From a checkpoint of a small transformer trained on Wikipedia.
Size: 14 layers, width 128, MLP 512 SwiGLU, vocabulary 2048.
Architecture: RMSNorm before each block, rotary positions, no biases in attention or MLP.
Training: a variant of SOAP for these matrices, 156M tokens, 2378 steps.
Each number is 128 + 32 x the weight over its row's rms, rounded and kept within 0 to 255. Layers, rows and columns count from 0. Numbers have three digits each. The size before them is the row's rms in percent of the matrix's.

# q: layer 11 attention query, 128x128, rms 0.146, rows 0-63, columns 64-127
# k: layer 11 attention key, 128x128, rms 0.148, rows 0-63, columns 64-127
# v: layer 11 attention value, 128x128, rms 0.195, rows 0-35, columns 64-127
# o: layer 11 attention output (transposed), 128x128, rms 0.175, rows 0-35, columns 64-127
q0 063:130103187094086179148074089070164158125140095150097088163120158103164092121140090143115149095086119116131101096094192150103170108152120100130113089151135118142135156136124096167176076131082142
k0 055:073079184134151166146153112138144096102112167145222083148128141125106158117086112171130177128142128155108109109114137121131122175131106083143113174116124105147110085142127093090162155129113083
q1 069:213108090069096108136141163110097136102183121134162183167118148132111131098116158138135182135138128126151102082106121163067151122187150100108117080088107128134104158171130168163139156126106133
k1 068:160143140155148176128119156159146116092048145104094069145100124170129091185072109132151142145132130172084166125132133125132122151109109133076085159129132089157147148043129108116127168116086112
q2 074:128178152104158083109135098122145106148108111091162090141080123131139117087133124097117124123124148125142216174188168017099124147115079156172165129084171106054125118132117107183106117121161118
k2 087:173095151168111135133150155127154090140101126140148197127098178086130086128097164129143129197200111169131122134109143140104145129129154134076119163131135127184117104165131137087173166113139115
q3 092:182118181170118158136133175094068163114159102167173158139157158111129160153166191099066157139153118093154067176090168159110175126166169155148178077127086114125119087156113087117127085146128165
k3 072:111144100053119143117167141173169127153151111026125114099127094110125108148109141067125111113131095109118117144093090142129116148102170174135088146095119115092088127112136174143112147143063148
q4 086:184123149195109131173089163103131159115184091174177184150107123069131177113135157156096145127178121140110092141118201160093137085159166135144123151176139095118121121168122119086135132119064136
k4 077:122051168102080130138155157159131081119153067153139127116110107155056117128097139097088126171143117134116089186127091176104099150159141183137139123094138162169091157164151158113143116136154092
q5 080:117061096137129145143086161110100086146155150113095109138206152085144123142080106123100114118093144144137065134107163117110132146108111090098142134095126167142114152122081191106161103220088134
k5 095:133154171115136123116179143121149134141157162124145089153180109203201114190132104119148126089133124075146137179121166110133153166131115149192091138105066133095177111094150107126122165073133137
q6 092:182123126156125134151153090071142116116128112174114214141123171041105137125077144157073133151167127142110081159156111140107131100157138164143121107137171098126152096099159125162166075104061132
k6 091:067182112112073098103113122182078135108129058132173135084096148119135143133113120095067148156170142128144144151148101183152158128162161186117084112134100132147116122179102119087087131148163129
q7 077:187149109196078144165152084076181163128160148196166161171127131016114157153088153117115107121122155104125067184085127106124109087140139174165141150107132108102139159119151123154114102153110113
k7 090:103140155104124144194131140150071102089124032161111144098106123101137143092089121138073094151149148122133113133182113204130121147159189148135180176157152070132160139173124154131114170155128169
q8 096:191182059055130140096166163128177133144133118130156119142090161119128112074108152139127156172088081151089163093168147121117174128180176198090113084163149114111165119104118147106048146069156142
k8 090:143100114119111127124171150178118174104138169140062133086139130197185115135152141066137132087175124128142150137120203157116115105111137117142160107139158134121181130114046124146143137113094112
q9 113:197125122198106099150162135049114183078161131167183139154138185082093187130105134141124173112111101087136068172093175137113086110063123226149124140143159101185083157131145145136111102146117128
k9 124:122175118122116151116114123114111145055160087095126125175061187180081066122140127114106144104152134077089163166109144200163125131107105117146155183036153091140104158144121117135066121127126146
q10 109:102106073082117121077104077178132112168111149139067112113138156157152158195134092197090130162197128112098122121096146123138150167148110111129149125196206152089113152114122136145141164104111131
k10 130:169153137094139067127139140113167176121137149151116105112087198101119109126072159190105087132099131169136123063093124153129106119108161109123086089134126135183173113122094167135128098119152133
q11 141:098144109077133133105123144113130121200050078113165066134064153109123094094132070126086161127095143125128166109111099148145161195121151187103147082105128109178087118087096167170126136111183111
k11 146:154131098094162109086128161128144104174111075114190082184042114096062104060121072134147145153151127128118148137110113106124150162126125178100122147119116122127054134072158164176140174125173090
q12 123:064124119155116101113122077135130119131144117105123111126176180136111117096118132124117108082122181081143179076140141121073120157059171168181107200153135141166123144053133034111124095133095098
k12 129:089136084119141131089141117136118114155156151136076155160180166130172066151069098168103117154097151078096109085174124113166090108094204130105144140147134128123096125069151113108106097171102119
q13 122:157112125108121168131144101115116101169090188086122169088086129138137165148166153180103072151104138101103151128169116127124089078154109098104109181205103194239098146100119112119139127124103147
k13 130:187075135098114137129129104123071085189135136129141114138100076129162170156122157165151108130115098156157110135148084096179141083129179114115149168119094123168122103092145148074114159125032106
q14 116:167187076110143189138105117155091156111089126120082149129081148132181156115052189066111134158137165164123111146066116102159061118182181088152145150083114135198150057135064089068138152132115122
k14 124:151134090101119061092083107120143107083078114133126192099113126133154096106155152145166114167178145128152112136091084063179082076153123055131123132178096135128156100120128116087139124105104179
q15 123:164165119123106089135103126148108185195054125158112110106179122098117166136084133138149138156150148117177121133178115163091152168203128136197142136099132084113146142130101144147153113112150051
k15 137:116127142133078092135090128136113136203073089126169077134137118122105106103167102080155179151106105137146172114187134156083203140100129146137126182105117109124168141078078175114122154114107090
q16 071:094111161072096190148144121141107103108173126034152063095184102093157085147159066114151088133143103090099146143140110179137100141152172120092100141132182134097129138158122094191121100100111127
k16 071:123078102110096080041122147135137143114089144096059128153142095130149175109122122072140118116158108144130106113122101113148124151102111175166138114120090097094105151122080178127155088140103146
q17 066:159136104117109158159139070093104158113133114146151142174112157115081110094122164173093168116179144105140070115122158111131168130159151161106195108096068128142107115154122115081114102128066156
k17 075:104150173147169138128168105072125126131190128102089117089178099131174156136118181067113098062125172089121165141118168130167149168150147166165119131063155146087142079135125091111176116144186115
q18 068:165073069116129147129107145131126044137102132144123106184157091132138157170090099147169160108094128135146119101166121122122125129201164104080096182178106145148139175091093061083167136109107114
k18 070:104089186120144103127133180112148119113112088089126123081119141088126126109147132141126112123144137131130126105154140088091122080133166092134160110061159183093117164162121145117124129108123128
q19 073:129179162098154109129145092068125184098158095109161161125107118193093127112136158153109156102176105132129144165141168118102136155129117158126192038138126116130086092125154085104093113142097118
k19 068:157099093170119127105084134108085147145147126145101109092115088105140158145140127146105124118120132155124152176132165104100148150085128161108118095140156174102092144174118119077107060107208131
q20 064:112125161098122107154093127091121135147129112173075133109135140163107135158142107116155173118171089148158101085105164138121200121140139111167157177146104148107119083138119145077168111104192149
k20 087:115054085122104162119095161118142097130186132114057098127109097131138123180195108130140138119091106118059164052072157128118106084118133136171156119195102129141148149135091131127078147084113112
q21 080:192116172085155104157166148090149186103158157162137180112116167105113146134136159116123108112203119153121126179121170136149135149116150101144136130110123139117154151218078155103111071170084101
k21 094:110145080168124148090124092146126124159158134114150169143115128120140157116128139135173073127119118139156075160159150168123131168187114120068097117077135125173133140097167109172189116115198105
q22 088:188133185128160133148110128134142158093207157208173180150090180052126158136106215157096155144155109146177055167132139079109141067160134159146137155155092148098167121155129146129130096135096155
k22 079:125114076076154166134177196132161166154156123148107165191148127105088170128105142121123133168120101126084157112110128122053183118115181151111160067117200156180132115140144116147068129152145081
q23 086:155133147178129157155118163140152143104174156143150172151161138117123147143140079127128170105166104088127095131048187125109149105116134151080153150103117102124060112136138151112090134148075114
k23 101:091106124155105155079182125135107173180147140112150111149136117133210155145164107077139125115138112144220117141127119133095152124121168155118101161220126180109191171057095115121204165121145095
q24 106:153121071150082145111154150181180049151150139112113087154146112115150070146127119069164090167129135119100112136155156137161154126153163077121158113091132174113124114100085068118113129168160142
k24 112:140189080130128169106125112043115166107160195140169156168178165133124123122167142152176150108129131067142147122164098122124149132080094061148074113116119141144113147084155102147112137133160120
q25 105:119083147104156168114121152170115119186153140131127150115144127122170148167132149160064131166216112151126080142140117119081161085188126097025159102140106095110136120151128130106165117145061167
k25 106:094106119151121172118144142126127157164151182111105060184146092170182129116133118172182080121052156112168111159175168124127081120095138159084175141130149206161138114079102150105189109165111144
q26 121:140117147085149173164134086139074156122172191146131139094137136109123132171107070156094152157182126113174130156097186128045143152102105147148173166183138127116119164099137183126166119169100113
k26 121:127106100096130139115136141196074091155120180134104068107132145168152083129124101093063154097171128053184122129160126123123183145101108169129119079176141121096147161118146141128139159141065124
q27 127:115103024145180116141133137109085127187065087147116114098136116165134166112211144096087161181129118139131127069120132127120103159098127115123169076199073130112125123139091114096174103084095093
k27 128:135145110182110149184133101146104173134110126181123149141139111152154151094150117130094130132112139108190116154146128207123124206148124129129148035121102133142105124157112131051114131120112105
q28 137:152138152171144134117116124040141117089079153103145109092074051110125112091136132155162063142113162141108137133114155093138097163091079149166107099107072104129153123093106109146167112176141153
k28 129:070116142117148177132155131085113090153112123109102138131088128173130136117171118084140052093095167153111102171109153130151104150141125190169123114090108148150156165125077139123112131128204131
q29 128:124109198110144161144125161088130100096094083114124164062148162130115116188105110140154100156141076107105087144118148188109113145121173140101172154057114147107095122123112124143148132104087140
k29 136:092132145111166143134162114088133127131099129150159163091167069146078205122095096183129118055130125156101117213114164126117167144154143147130099154136095149094090147116100095139108162139106155
q30 134:147087133113100100146117092216114092068145119089100184094122087168101117117160130121116113189152115086138120117150110139062210123069088095126141113115082110148166094142167113072112140115075151
k30 131:107101173121128181153133107241113097160182156108085136144134126132075139144135106105117150115129152128159085149116127127056195161120150110108172122121108130114098191163146094095099137154051136
q31 134:134150077191152170187159102118100147158147100126115078162110179140122127139085089129030135108119124170134087135157153107158180167058109205154147112111195119140104139150151119153145083175135137
k31 139:116110103150111109131099112079139095106126106094151102155126128146123111155127054082121115127138102116113116125132180071134185093054107213164144108167167084159123092154182090115149103136094088
v0 107:101086086093157122177119104084200160168112143129153093151170137186155091173118099110146079129170165110114145153142073129129148111135169134185077128136177109204142137124184146146096193144159128
o0 116:129142088126101100153138117216113120109118133090084096123131157089185121066133164171151158191123122121126156130112080196084174133199144134126165156118145117145080130153084100109096079122081123
v1 097:118157142117166106147053104101070148137094146125077130096113162152087138112111103117166159065133137068152147134121126114112127052060120097129128128156158098138088080126118106179159135058118103
o1 107:115168134131178110128074067175149108168189075152151130131146111113127110128088165127168148079135090149102120149103136145145139125173130161155106077142134125170172155172156105127087077145131128
v2 107:150133202117100100086139159110087082108127159148143154116117118180087126161191117101080157069132135142117149117121111121140134115140137112181100150127148093099138104113142117141140151091112076
o2 110:117115044165147036166129158154174109197154069174099132126057080154158152162093153165115144027107143106169124087164137144100135189159171094128122103167087087163070126136110149074130143119104102
v3 092:117142123170135081117107108106164062131058159113145143134110132123196118093148161109090099165069076113142075129148077141072122170151106114167138095168125117068151168141150117108115104165147101
o3 094:129115101125116102125128125104088109051129139133143127163117148131064144093164090141074117124127163145163107186122131177120056122124109143101158181152167144113116104071157201118129066150138094
v4 092:176126127169099131119103148110118124186147084181121100105133106077103081136148163181098087074151147114197177117097102156178143109159093122119178091113139130124134121123098051093133123178117125
o4 094:186131109089118126073131141129151164147095132058175130087080123184116123116097128093142121140190156101117161173183100117140105107166137192154101129097101084125098092125085131176146142079068095
v5 106:124120136109117084134145178176200117163107171086142140103159101107124112120153122179127112159139140066047124147108064197196158137093112094162112153079147129084117137142099188162156128135117116
o5 104:116112136135041108073122166133144154110113123083108162136149112149068160136138158175137123143134179190106169100122118133154078116107131106130128141063125149164197074173085130139135176090155139
v6 109:151100206136062132125099194170062167078132121136132107131154151114175107146116157121111072141123125111111127152076157137116126148154109088142098103073095159133119146095135193138112108058119130
o6 106:099121115112128123129129130130159096212115133112140142116088157119135095134146104124108109182098186109109168088133147070166148118094067139179095099152127114107079140170105125109135145163105114
v7 097:146169211094108140144195159150153107092203079113113124125112137123154126113108113131117050183194139129139087117094142142160128103135123117136166125138109135121162190163181116124191100093131135
o7 104:126119111124099134086185114093126094162109147109100078102103098149193109074117136151139118117133117153142141071143128132098126082107120185122081052131139171181136130141096120170104151144143198
v8 093:098147130095159096100061168139143067140147132131133119134127103146122124082122101172103145120123093107097164120163212125196104187157118109140165149141123145137117114087137047054093100180112131
o8 093:112166173014139119103156116122158094101140104114210138141111141085141158132080161119137171164104126166145108125128090157098099146144146132153108163088086148119087111119107128120121196132076182
v9 116:131102095148122094123138063168143097038131124158123131093100123106121147166129153084111102147168174125139095129114105152160114135082190141122130080126121124108156088084116158131104016075097080
o9 115:113070133138094093099124093167133119144118175155055195112136105117092094156155120099105211134101164165155054183138127157140100155050144125137087117120115071088146141112135110151095140104177102
v10 100:077060146137176091135138138140154097086090135152114187127123141134098136024124165101165121132111165114134106124124156110088113150182116147095125105139063064101153113141136124131080132138133121
o10 097:188118102096114103104105118156158111203113201186114113151084143098132116171187170144135088165128133131123176125111099183127076093164149092150113099138151165126122159116192132125112161206137122
v11 094:134153129152125153159155136115126128140143138144159176132191136188110152150170136160147168140142143161153139109104137162157099140083212117132073149154161158153126166156189078149150093127105167
o11 099:155154187162122128145179144093126194090103152147102151161157085146105173083100149108185136036098160089123092127120087180142100196118150168159158163102110095147137147098170126134098152168136146
v12 096:094092157086155056114158138162149140182148165149100122079152124131150164154126183132117069133097132119077083102164132125203115092071119124133176157195160142144092061165164138133093128150141165
o12 097:141115089090100120103191071117087107120125105119095165118152126112140110095138154170099140187163169110098147078190114163096083141167139115172153100146129127139135114130137131131152099134139100
v13 097:118132113125124104127129076171136091134136180132133105138091127138086143121131106107163152150117107142148173079149176085083130161148048144152069085134191172148154079112007090133112138151187119
o13 097:101139130139170171079143164160109085130132100102104198133088176115130117157143060132141108148152085132106065150113190120155172080101127100058182160127120121117115185101177167145154130108115103
v14 095:151138103111091175080093136122125163123128103094176165085109110176144085157129134117107088158117102110127111083153168095101142123172124114087103149104154172085165136107102142158074085126181119
o14 091:126110117145099157115149123123108054171104126152120097150096107148093122194145062134121062158035173080176088092152207098120193126106117120160086130137140102082134156144133131116114148146033089
v15 099:128150125125094142100158123052159124122164119173168093122147136150104098148169060158163116123148107110178100078159117137166157093110118140104164124125157120173116099110117138153109153105173164
o15 100:122146088100108129135106143137079112155133160141124141166141143151133149120129128121138116149120120126158110086180150109169178108079085071146060127125092120206139134183090141161194148114179144
v16 097:140151153093167088089105150102080112144124141159083157100119172126168150148113079128115105116123102099166130099108177117155075071137080174127110123115121086156147112122138062080115107152122114
o16 095:140113128103152145166140090093139086127099083159150032108117133107134154101140124080144188139104110144103095116150120156089141132240101118152170110172141158086105116110135103071133109148149186
v17 098:115135097098137160134167158153113158114102064140171129207172149122178124153050136144083088119132141168136127103072069071166110163145061154131118192110156118174130071089151161163111118157109143
o17 102:101128161138162133112176101162104124081149136114136138119103111156170156075169114109168212177152148111202122152106138097083113148112157130139141150150167128103156145142119072106150094149109117
v18 109:110141183102167133153106109116093062161119065099114103120064124151097146145115167164128152158191160112135085136145146161142104160100166161104153133138129075103150141177116145086086117115102182
o18 114:175135081127172165139131156128149151173051093142132185120151116095100132135126109145136127226143135117109123160185118117150136090114098104149156134162074151102073156107131101153116128051153127
v19 094:167174138108114146174161136114120168112133107158138048090081117145148143072136134130085138095095133083118119151148109121125112096089145121190116141120099201180144127123140131000113109177108113
o19 097:099165148109126144099140092111155154092096156101114171099075106143165125133127054120112216074130146117162157174156141086081120136118109161120143153111138141152076129157171164043143164112085168
v20 110:109100150121134129160117128136108164136075134146093101129153228115129175116165152116057106102111084147139180131146118106100129211122093132179138132129141062098184183108170106161148129123137100
o20 111:104127106199134187112190117106130134103066156154126187068151108137077120158094100117108099168153139057110166132122172142097120123168152170102096161137138120048109115085118138100115103124067112
v21 093:151111115167163118127090162138130142121144191143153112165109138164164136116080138137111170130130140145123099181114152152150143092120066108093113150150136173131124150112164122141069153057156172
o21 094:104112092099147122089132104125092052101075146106117178150153141083115162122139123187175148141066131180126101124078124110212063148149156144188110112161159138132112137136127113109141061144139146
v22 094:091126128142122069123145114093110075106113153147104082077150161129168148103135083139104126227110150148142170123150066135109131060097113128083133152112142042135107187083094121117109141129077107
o22 095:140160127120087141132097138117101113138077093132133133182149183097085132092144149134191134170109165144167168126199128129111113104121146134128121131089096096137102102127162107104125085167201133
v23 109:115147154174133120148171136160116132066139134152124067120131160110129162147117083124125055125140142119150086186115063106149167115129105148152117123101112176148160122089112071123118140180123097
o23 102:166122122160095093070156128106099143119130161155125130083113130167126099158144091154059176143175082122117151130146136110110158057138153157158072092056146100139124080107112115147110079089135063
v24 102:107142168170145200116083113133180166129157134128077100072164117104144068126105179199157102140186106130106144169132139115154140146108141089117155103167082122139158105120039133123148093147084107
o24 114:153112181097134141137131146148152136119176183142122126174112102119084130153147120147084088157096166105110098138119129085127117111101114108151085152066082132111154085156108084140135126175085139
v25 105:122095155105127086129098140141163134060107143166078121119093160165119106150158096184125099152077122145169101079093153114071104150132150131094099177132105100132051106181111104142106071115155129
o25 101:155107099184148195152085151122119105150147118176112146102089090057149143153138186125119158176156109133127124139160130133121092116111162101119162121067112163104134184083149231168152091118171117
v26 095:126134172157151109196073073120136143118190149155089098124156085117137132144114137142149057159143147189103109108135073140090131091111108154104131088096118114104043136135158118139118116112126047
o26 100:084076160129116087128104143143119071155175150093152127125200130087131120075159124086163078128125096142103122111100117092097114080102126118122132120083084132145056155157131105156069080130128152
v27 103:120136161120141152097145111154076151117142107096110087133093132112115110138132122115164127121128171109070070121158125120095132140127143097056098108093088087146098090144115082105150039148104127
o27 108:112152166139124113085095110130115070184129101110098145100116095156173114191122132078149135158102163123142166121109112088136116064136148128108120154136128117140087129079123107082198140135188119
v28 097:102136117137087160126122111119051142186113117149092131145131177139131122118123151109154098110092126100059128105146095080096145105125036111040131133136131149138095152147144177093099166113118150
o28 099:144142086065187181100076088169140122110130111139104092188100145151139095132094164098178141168144165124117166099100121114123131133146185112151140123137118096182159187137108142093142107146151102
v29 096:131098197132113070114098125075105131176150144094133106104107141151139064116041136138086149144069130084144143115127111153106091119111183124129204123221176139105117189128099099109167098097149151
o29 101:174076114165124145164117155113143159174150131094130127125090134092136162101099094137135192098104103129138110116136165214132104051195159156156135156145086114096110123083139136111060117160197163
v30 097:122134120173148135189184100099166150125129144133119108102071162177163137124120178164123147095138134097118164115189132101179120051152108154158145131163113104165089174105146145112117145109141104
o30 098:156158072103134101089129135100128141116150180113115157134152147118074140115118094192195205165154103154119155151112054156067155124177129176144129076157129142148123169129149167140131161112180175
v31 093:161105083091148145134100105126111079184112178125123181069108180123083125131154131138060097107163093181102160096114153194121147082114147088176182122163134155092119148134097122179138146146160124
o31 102:097108155226111131170157123054126108100157090135148104099116107143129130167105100185142103127139080146102109161096143145156143072107113104101112084155112121088079099173080132161153127114115157
q32 075:142177135151083130149117067161120127131164145154108102117146129106190186152118090078114121176153111144151092146117141078115134165109159128138056168108166166135101134112128104155132154100111132
k32 098:129127183179141087077166151152120084123078150121124180137128204151108111234178115145119152125135144125198149171116178144118151100161122160138127141112129072138144118157168158113146136126186132
q33 106:204103072105151186133147103144056127103144137105077149095101095130171145084048192125115120164104090145126099095141138057088088133135143129064126178119125182084138112111121141087114148146120138
k33 085:138203173132183145139137216123178093159094141094096124102126054104151105022102113136072144101135105173180145199138090150125121137111172130128113134129105147116133126135177181117122172183166109
q34 072:191091173127131154147095146157127161109150082158137128112122028147155108171105136167095124186096091121122085169116156146155095135111104109190092138199108105071123097180132075111133101112130096
k34 087:128085116143138094157144103174230162062113162187143124145119093125142160135126145124112162135181125186110123144139171162105129042103072054144166108147086092126187078135083065134165129138146095
q35 089:134152150109153131132145106072125130107152174120106126083067132080129195050094129151140130120093090159115091190128132146126110195068129079104139100115066147100147163176067109124141164104178105
k35 094:176143095097132145138115121115086144130155140074187074077164121083149128152166138095130098154094138183119089188163114132160146177114167103127113160112118131137088056101098070089146169141132098
q36 084:147152184155138109095148188081119135149162142177078080148109144113154167140110154103161118130113142146096113173074133077119108197068151120080145075110105143040166117114148112107129087141130052
k36 092:140184151143156133153144133133154120175119163179168088112164127092132110069095114101145168139118097145122148086085181136092101136094086118155135126126134138143176143108144173225136154108127108
q37 101:148135099079142084159058161126110119123111115122178061130096157120126134167146111073148170042130170114127190173172133185129158109129181077168124203121108116144181141072107141145107168134142156
k37 102:117119115107096134088138214175101162100085118143032158132086076153118182113090067168074118183154150103134145150117132159106150134134080157147109101180109137188134120090139195106157143132151142
q38 097:130162166083175207129100153092155157117169121118130090140126124091149130091103101076133059112170105127102119149111141124183094094120150155103153169167088153117172119132120172136085120145128104
k38 106:182162128167148135208060187123118126082123125150101138112168105111106191104074162121094144097139150120102076089143116134108165128133119142110122136092085139166161127100149160215074066150139129
q39 110:144133093119136142183120141167116158104189098107175114180127128183165119098100147119133140137074085142141104174168156092127163128153143129078141072097090164086154085155135116125072180137079173
k39 107:156174136155194115118150143139132140098107203129085109094185142139092134160085079060152124106096126104155102149124165075123105122076125130121111166188149128097105140140148102152186159160102125
q40 094:112107129187101103143117126086150117145111088159135170146176144173104140148168143158126156104129087130140061093115117124142166114137119176158112113096173102147104156130132185159163097160145113
k40 097:168146164133149071125138125111134057124185141169100167134149126119155122123181152085184065066179122163056106150088177127104122175072107091097156104151155110040152119148116092106156114150083158
q41 083:089106157127109178165045118166154153121157226123123186128142087134149105166088107154116106131143084062135092162153088138095185164185127121117105108103089146111121100125169110090143071101179179
k41 102:134165138110146128138097132138132119123182134074122162135163064115117139107194094092119103030067062145105117138164135090131088173163104112084141148144049176135160132147158181084116093144168127
q42 092:161129136133116146198175149126116148122215108108117101098112079131099124139093133101172155149111120187155147085154146062127111075092125128131188193152154118097139119124113130143161130113137114
k42 086:156129162169134101086129069130156153105136121099126077154097137090100098150122065198150110121154057121141106097120154129115194156093135141115131116081169134105136105140144178132120078130095091
q43 099:167162176091151176073185154129115173101160184172150127113165069150140142111182114149136125155126069125083197153132147081120185132088078145113099097129066172130150057141075142137096158133183064
k43 099:106221128098131135122132175061076107168135133137159114082129098062161093155124127073130102117087139157131086116094092112190216110135077140143183204152092138098136091139134106176172086127095103
q44 102:127156144090145111135122095152147151163113100105128125154163150097154116072141154114132114105121143149103125117190113161165118111130099121173115070123072164108160155169117208149162145096143135
k44 098:119081109129073109185157089156142124144094119171190080111141107095142112187146144147122179125113130118131100152125062145130144118069100073124172112096164202178187199171121119153097113095147163
q45 092:147144077167123142130117149090142101137107178163096065116123091136160101147127150127052115191109111136120152108164151125159134137139130144114129117193136151132151137101104153107161157135178155
k45 087:119095093157150197120090142091081114111057122154062129164104138137159166157075147113143103112145108108222154075137172170181121051159126164131130075177129085129093149120135122131099188085092050
q46 097:124082103138104150115087140078112143093069114152115155105157126090038113123092158096172128164125116127124126203131076149152157131120166133089136102067145133117138153156082119136125119127147133
k46 105:189078140075136140108118115160178135120108090118158157116101154079114165089074071093087088112111108130130109111167057127094107135084159130085174111073098070097094140107157122087146192100056142
q47 098:157065171079160170096102151109138144122176090084140082168156102127128105121160179059102143139135185130122118139093107115145131081103170155145152171171160112117091137161078147095077134134176119
k47 102:087196132159130161075169164157161164159166104126146090152133098129192145164103152123070133226124129121170125148117127131134147113098166144103107137171157142145095122105119137150062102220181171
q48 121:138121132096127191153160163096097074086168083138087071102136094100125164073126166140123164139138060176081106077134119079129104145099186099114161107152136154094153125097098172097121130134069105
k48 095:127115119076142088111068129109159152104166118129108123077153081174120116118092137160107166121134116114103062194097123167076114129110078113139160150174110115100088105141087113121153109165179103
q49 083:086082045121088163097150175093169147133136118159126146115082146165098084153136129139105165101119122104131082100128163153153074170114118102133207190072130095139125138143099140158147114101094158
k49 073:182145106172114109132115167122175096113106167164072071098140132117105115128143150168128127126096129089136084166137090137123149101126142076104129129124128090133138133136166070105135071150115167
q50 102:169089134141132122153172073080118121135080151124156088071134146122126098085084156102128134125134107168134114078102117082157096127118159106087155094106141143075139063121158128106128144102137106
k50 082:167095133171185130138109131129141148161080182129157109117130118096106124074114087147102099127115118096125151130122154106131091159147086108100081161132141127128107053118191105160138130154137156
q51 092:118165145119114122117168109132149141104104147165144105127145171119122122146170154109148165132143153141146116068147083110111158073140140099143136179116106185147153096095098191151125163090118134
k51 088:146160109140165142074164115147143097131084147162040186097129096171163128125057116146084138152135126111147106097097103137083116151123059203147105116118107149096102193081150099152135163145117107
q52 095:145066124140172155165158123132075139160109161128070150132211146147137091109124085150135190144125140135111081131110128148132110098124160119130168080148155137147133096114139136086125075130154123
k52 086:206125186160180144096189068145123160153175124103079163132205158098155156140101119128168081134141176133156130150133065067091155149125136138103136177136100080138173065109154156124121101151188104
q53 087:098124140180143137151148117111110143151169107101088154105093050098123147143138145089122193103150080127075114171140122146125186161101149197139141069094130159095120076174139078140153135106114119
k53 092:153138107134124149161134143182072145130071148100227159096190109073102160122170124120122138108095066170162122086112131120092107150080159098156125148162135126125143139114131191103082103164163145
q54 099:114130127111157120101186188125054116142182108143161137134115167096145150132143138145167141201167121134145182187159106108135120149093179157160169139197122186087135082112106141107113150113122119
k54 102:122130138149147150113130203154078162199098114091078189141088168123118127131071202139163166177112158112178079101124128123129155123107159087090159129118174113105155102130134158094132097182102138
q55 104:139108149182161157165128157151118121091103148139065096069150109198141175144142163195201135122103170117170111157124175121136127143156146071145164150106109123116122168131097116092142118096165165
k55 106:132091101150095128101141146133144153119087139149042152163151110138133177136105129145134140141084182134148152093124133088169082163156108064148114072144142121094139126090091104149122122067141188
q56 100:120114181134117085123102085081133071109182158105135163086128119135114090140160144090127138126114120091138145180109155155112164104090131117113133140139105087088221141145119139111100087125125160
k56 089:090118188197102118102133064159129101132146148157107127118186117152143152117159162125152143096142102154134147153135154145138141115085159143171116099103050125132172090106108106107131162134162154
q57 100:102131079159171182149130114149165163062151140094069099136115123169107078065145136112128119149083069106133168126128141085058124165101148095139106079097123123094102102146150124126175101135133092
k57 091:155106164160124137198115151139179157126169169100107185126123182187101114161126121160096088097140138108076163221144156123111093129153124079114084143122111157154119198145100116116146078152120115
q58 098:189117111149164115149136081126122197098184166201135137162147123134168139177090123126157109142103163141146103085143119087144147112102122159180132163195181163138160117149092197159113124155149133
k58 106:137164130103043117061106126112226098102114152123129152127104167119150143173119154164150102140135172085153052184159125103162139072192123162138150113122154134152127142126142170139089144101092155
q59 103:092123095040127097129118137167122062164104099104131167102127159085134129124154118127165116123118119148053145063117091108179121164151168032092124169158075107109120160113117066122062160113104128
k59 106:043064096072094090132184145165127123161125115088123165124073108116134099100125172161101141138092132114119107125129120187103111188132154143143141056114149155172109094149147106125120174107143169
q60 100:153114135112150139179119102145155159161143185149141181110149130105129189132176056105071107088117133164162138149067108125196074133149095142090119139145129126150135139106118106108088120139142112
k60 100:113072076134136092088116113147082235041137098103172132180148175119171138193121175181138118140126114175103108075115139143097144103181168137089105146118115158134097104145148085141104144075139154
q61 105:106145142150107067077080134114142142152156172171147100168149115133164142126122167126167125124170114088133152073123156120054133100111123094175114179145103145160139093091170092100109124183152125
k61 104:124137134139123110141131150147125136096193172113144172121152130072095087138175106106145119173122164102188121120184096095123175118193132147195085122111146169068119150116113187085129171154145121
q62 102:157113118161132149125129149145179115125124153124102143154131066106115139130083151124153121147164152101077113119103139073115081137160169116133100130105132110139109135158140124155126163082088141
k62 096:147144151109061088111158118101155100121125124111085100105075135082168108146099081136134160151127093087151124105129141118131137059182184061044147134115113104146120104113099088046152131132166138
q63 105:122113117160146141173087074154103147127124152132153068126123095124125119159123147072085155065100101109108122142084143094152073117071081170144130138086188128216161137175094097162086162128141118
k63 104:107177111164169136119102085128134142116061123103165090098162106178156179130103165121114107191188056115152119079024137118125138141122098141133124153188167096132067126134114097109088110137167134
v32 089:107111148123173147169134152159134032121158095083106148163206112164126149110057152136136070115141164147149090127196109125134135108171159216102138137110173111068110047121131090117122163056139163
o32 090:153140167128122087173083142102128185122118128098161097148093130161094051103106144176157133103117202123084142140099161132082175173089088108123091103101100137144133160129156112157100161143098127
v33 089:111101148111067137105090094097162121136160126206116187127192075150114140102109098102036099148165103161151161113097153109125139159164102089160140144149072109146111167123198124093152099103161075
o33 088:116153154110152171112169157151111084153091167059099155172125147117156155090128093156110080182088106096159123209147086125172087136114074124099174075088102125133153135089155151129150142111158136
v34 093:136121090183070160174088129120153087107146150084127117128103149087152143125153092165147108124042103098162144106175097121139075093138073114089118105195146130161167180132140147081074113135162117
o34 091:111131125113151128159112138133076165140092097137142150129119107117114144143142099130078075144113138159138145142149191149119145065159134090138146141120106110073104148083150105134110126142120115
v35 092:136087167181092153136115139172103124121095066109086104141198071129107116144111166110109112107124176132115104106094145104097139106156139083143159165141142178121178151168085106141100171138188171
o35 092:120164105137172091117126137112133091093101126121124159130077148163125120128094099145139129114119113140124062179140174171099149105193129129118143124102080136193092098097081160137094119106123182